{"num_hidden_layers": 8, "hidden_size": 128, "intermediate_size": 512, "extras": ["capped logits"], "train_tokens": 157300000}
Each number is 128 + 32 x the weight over the matrix's rms, rounded and kept within 0 to 255. Layers, rows and columns count from 0. Numbers have three digits each.

# layer 2 MLP up, 512x128, rms 0.101, rows 100-142, columns 64-127
065117094065150090081092139164171154082140090074152165145169129111081125147122118052128055071123125162166146173154144114111153121134149103138132147121165088135157177106142143131115100143104150
113165129112138095145184140054166162116104116050126111102113159131182045091126147139133123181170097141125118146115128135090127141190140140101086124076112144195169105126097100109128210145120119
098178138129121150099168118111161189174119130112120129152142089135145124095121118071105146114122108120148115056076109182123126144146172085089102115114093130102165049115159184101106110110136097
106107172134047142098159132068113164162138108127149122066127183137197131153154086109112127095133160130152082120061164136134178143195135151032141143087138156119146200207119127065109097127199081
109091156133167152105070147086161150117121140110097104138097112146117093154121106159142161162094068117094186145147155027117147035121127078179121141074135121166145146156126166089143062114154120
169095069114162086081120145136125149156160178168117110093133158132152088096100132130139142135118132082120121114140155135066151168124121130105099152088123111144126085114133139150135134169144158
158140123144167083112181119112066090141175136104118098177059147136206122116123166136169147105083121118155114143169122114115115182130154147105180079130099141238154138112138054113099131101092176
127138098136086181137142141156103074108157172117125167163116137124167103133112141123142128096130135078106110137097139169082174148194078137126134100125088151093119114090156103091104152155071108
057115198035135194115073099126120146096126110071068139151123145128107111082160104155149137162142123107136199117150146132112090126213191178129105139115105099141076114122150138118131102161176129
128095126157112139065113119152173159124121153134112142164092134142127156211129102086107090141029132103110097097180093145135153166178126173110156134106134123124160151154105118043156124133187173
213126109142147056117118156094123117165121027124099190129163104136205027069081108129201133156108173156139136090117119096041080129087107095132129181123152190087126144149132144061106096132158108
072110108145150157116162129089090071121106159101123112146104044143169146126148096091145094114161056181159179150077143155040166072162129153134096128147164151130171149084178108096121128137114127
089155124109109118121151144185168141151145073161095117168127124181114074176169143118116110106103100143120137080109091151110128080152091144098136141153176124127148132120095155083156116176159106
121112166148135157161081171085074086107106161168090123150117127127088115155090138149134134108182144133127128124119138156159151135167098127106112154169140185136112145147155150079131099163162124
105135143169064139147098139125069104133130121144171142117139153133098100119148133147156131138129100137147113099114154131162118091106106107178125160154130172139118158163109048233175114188108059
107155073135094164128133142139128110162152113115176079159117148083145107165107136158115137150101142121112161051123149176169085152153073195167109149125135171128104093091139116095116105101052102
143158114157120137124122063100148116159082148105128168142140141181105117158099102200113096106113090176123119102145112134091051138155155129166103132146139140121132082115085169118167075147143181
095142161133116131146133174082118177134089159118105123138119155119109102097127137129119118116145130171102081105105076143163138094107140166102147099123118123116108125118184086112110104095138071
189127140165134158121155106143149113119155081192164097106156089148163113149171144104149116138126114143118124140126108150110064080153140129185149100097107180117125076144178194139120105172131130
204130119111149148181152120122085097150175146160110152124160193122105108148057175187113108168174142124182134154062187095163075080122102155153131120085107086106108154106109104115145131098177119
156166120176172086196089092099099124131125095174054123127134121155054112080114110165092169135157137165148123114131194128157092161127141090175097057129128101111096120108160108145122139099163134
119154101153096084147149112152120132188163099144109153089146169124135119084167107112139127128178109145101111043133158102128127145119151129136099148088102097112157089099082124095098140103118122
145120142152118125140089128100139159101115121140079090113141133045126125149114153146110200088134094186107125125137120181163043123136140140105099150110202126115104109153134102068140145153124149
083144139145124130185095116102155116110151162141110069147123117061090075186124105133125138139143071105074138112128134140186118083165180138078121124137108173118149123195145126099151083178095137
081155084201129184128180134144076163183075145123124130161180141077143127136169162146038142175095113154078092091174091147119144135135114122119070133109107134149166069063103029157126107126121142
069061133158143152148175139093125069186063130166171105151157149055134132168139156078124146167046082138179111068185116107077111146111082152118153114182102173179190143141192156169092115068157146
068097135148131158105157153072117155126137154125187131165081166120132032103106127150169148161129113130128064059158161132133122136171132120174130118105142110138169115101100181132171124168116164
125142143107138134163157162099096115073115098106114149131051120126128075135083115121063136139137129135087140059137174167122141110183200127116072138126153129201107150123153135133056122124172140
108090117102123098142160091119147160086136106101122128103123225078106132186133146079097135143149061075168139130125099137131089132152189102131133133136137093168135100081113119113086159074150120
148127125137205030093080134087155149118159140048154047233130138092095108082089070119107136104149128158137120150180104158170098126159099161130113137084082111113127121098141161167148153121126083
057128123136081137123151147071116146118098134100162173176122155126122123179163181107132115120115101122092131111070087131098149150126134164158077077104121114091127078099117115103176094118112114
107198179130078123062159196116145113111103095025155167144099155090164125169093137108167144135112131124095147118191072195129124157108157111171126110118163159167126146165165094106146111112119159
175128084122110133082180092087128133189141142090138060078069159150121076142150163071186061158104126088138162106142151137119110053075120090104129130159130092146105102170123067090152094178155120
133135138173117131105159108082142080138093164105123110121134131150135147101111100081104158135119132101120141157122125089144152131122177109092087169105151105140150122103168150131175107176079125
132136138150143164126175132131125132095115114188099028082141070107191099152143112146115084136114130157120140136154176122131127126162115106124112147105119192191091162068146108100092109142113139
100110090117100146132139111121102120158188081126130105079128099106205148142129088116220110100161209171133130104165126130074100119157137126115077083096091146151119165097132106086126117145087118
106080149218102151131114125108121116155129113058117088133097161060093152136156077130115113109138121125163136189071113155117106103125094120141085156153119153137162180104134106132124187143082132
134081131095097157124138095150138158058153124157102104125131118170122103163161116105134119155118131082140152140110103067141141083114112135164170124113055103114113127105139125119072106136151140
139100214198088103134109157162070140109084159161157058181145141095124169079149079113140136104154184218106063139145097183096127147125100199112113122088135131132184166105116089102184139077117097
122109100174090064106183108108176159053112124115088156186162150123096113106098189147084171148129124102112166166136096138117189149156120130112126095175106118172172143175115099125155173058148170
168089070123114136154159104119116112098180192113202130143082154114181121180166121071188089095105121124224158124141105112089109163122073044118179142075148163157141120135070132229116114089154154
095166138138159172123112109109108161138123119132110131097112124081156118098172132124043166167107096155108113121137083121170163165129112145137118151109150176156133127153142119110153081120148106
101070117119049141084166141065133150142132161108161108154159138080149164092134160144182099136165142093168144156116163192112111105140109141110099094148057130154125125074173116169127125175123135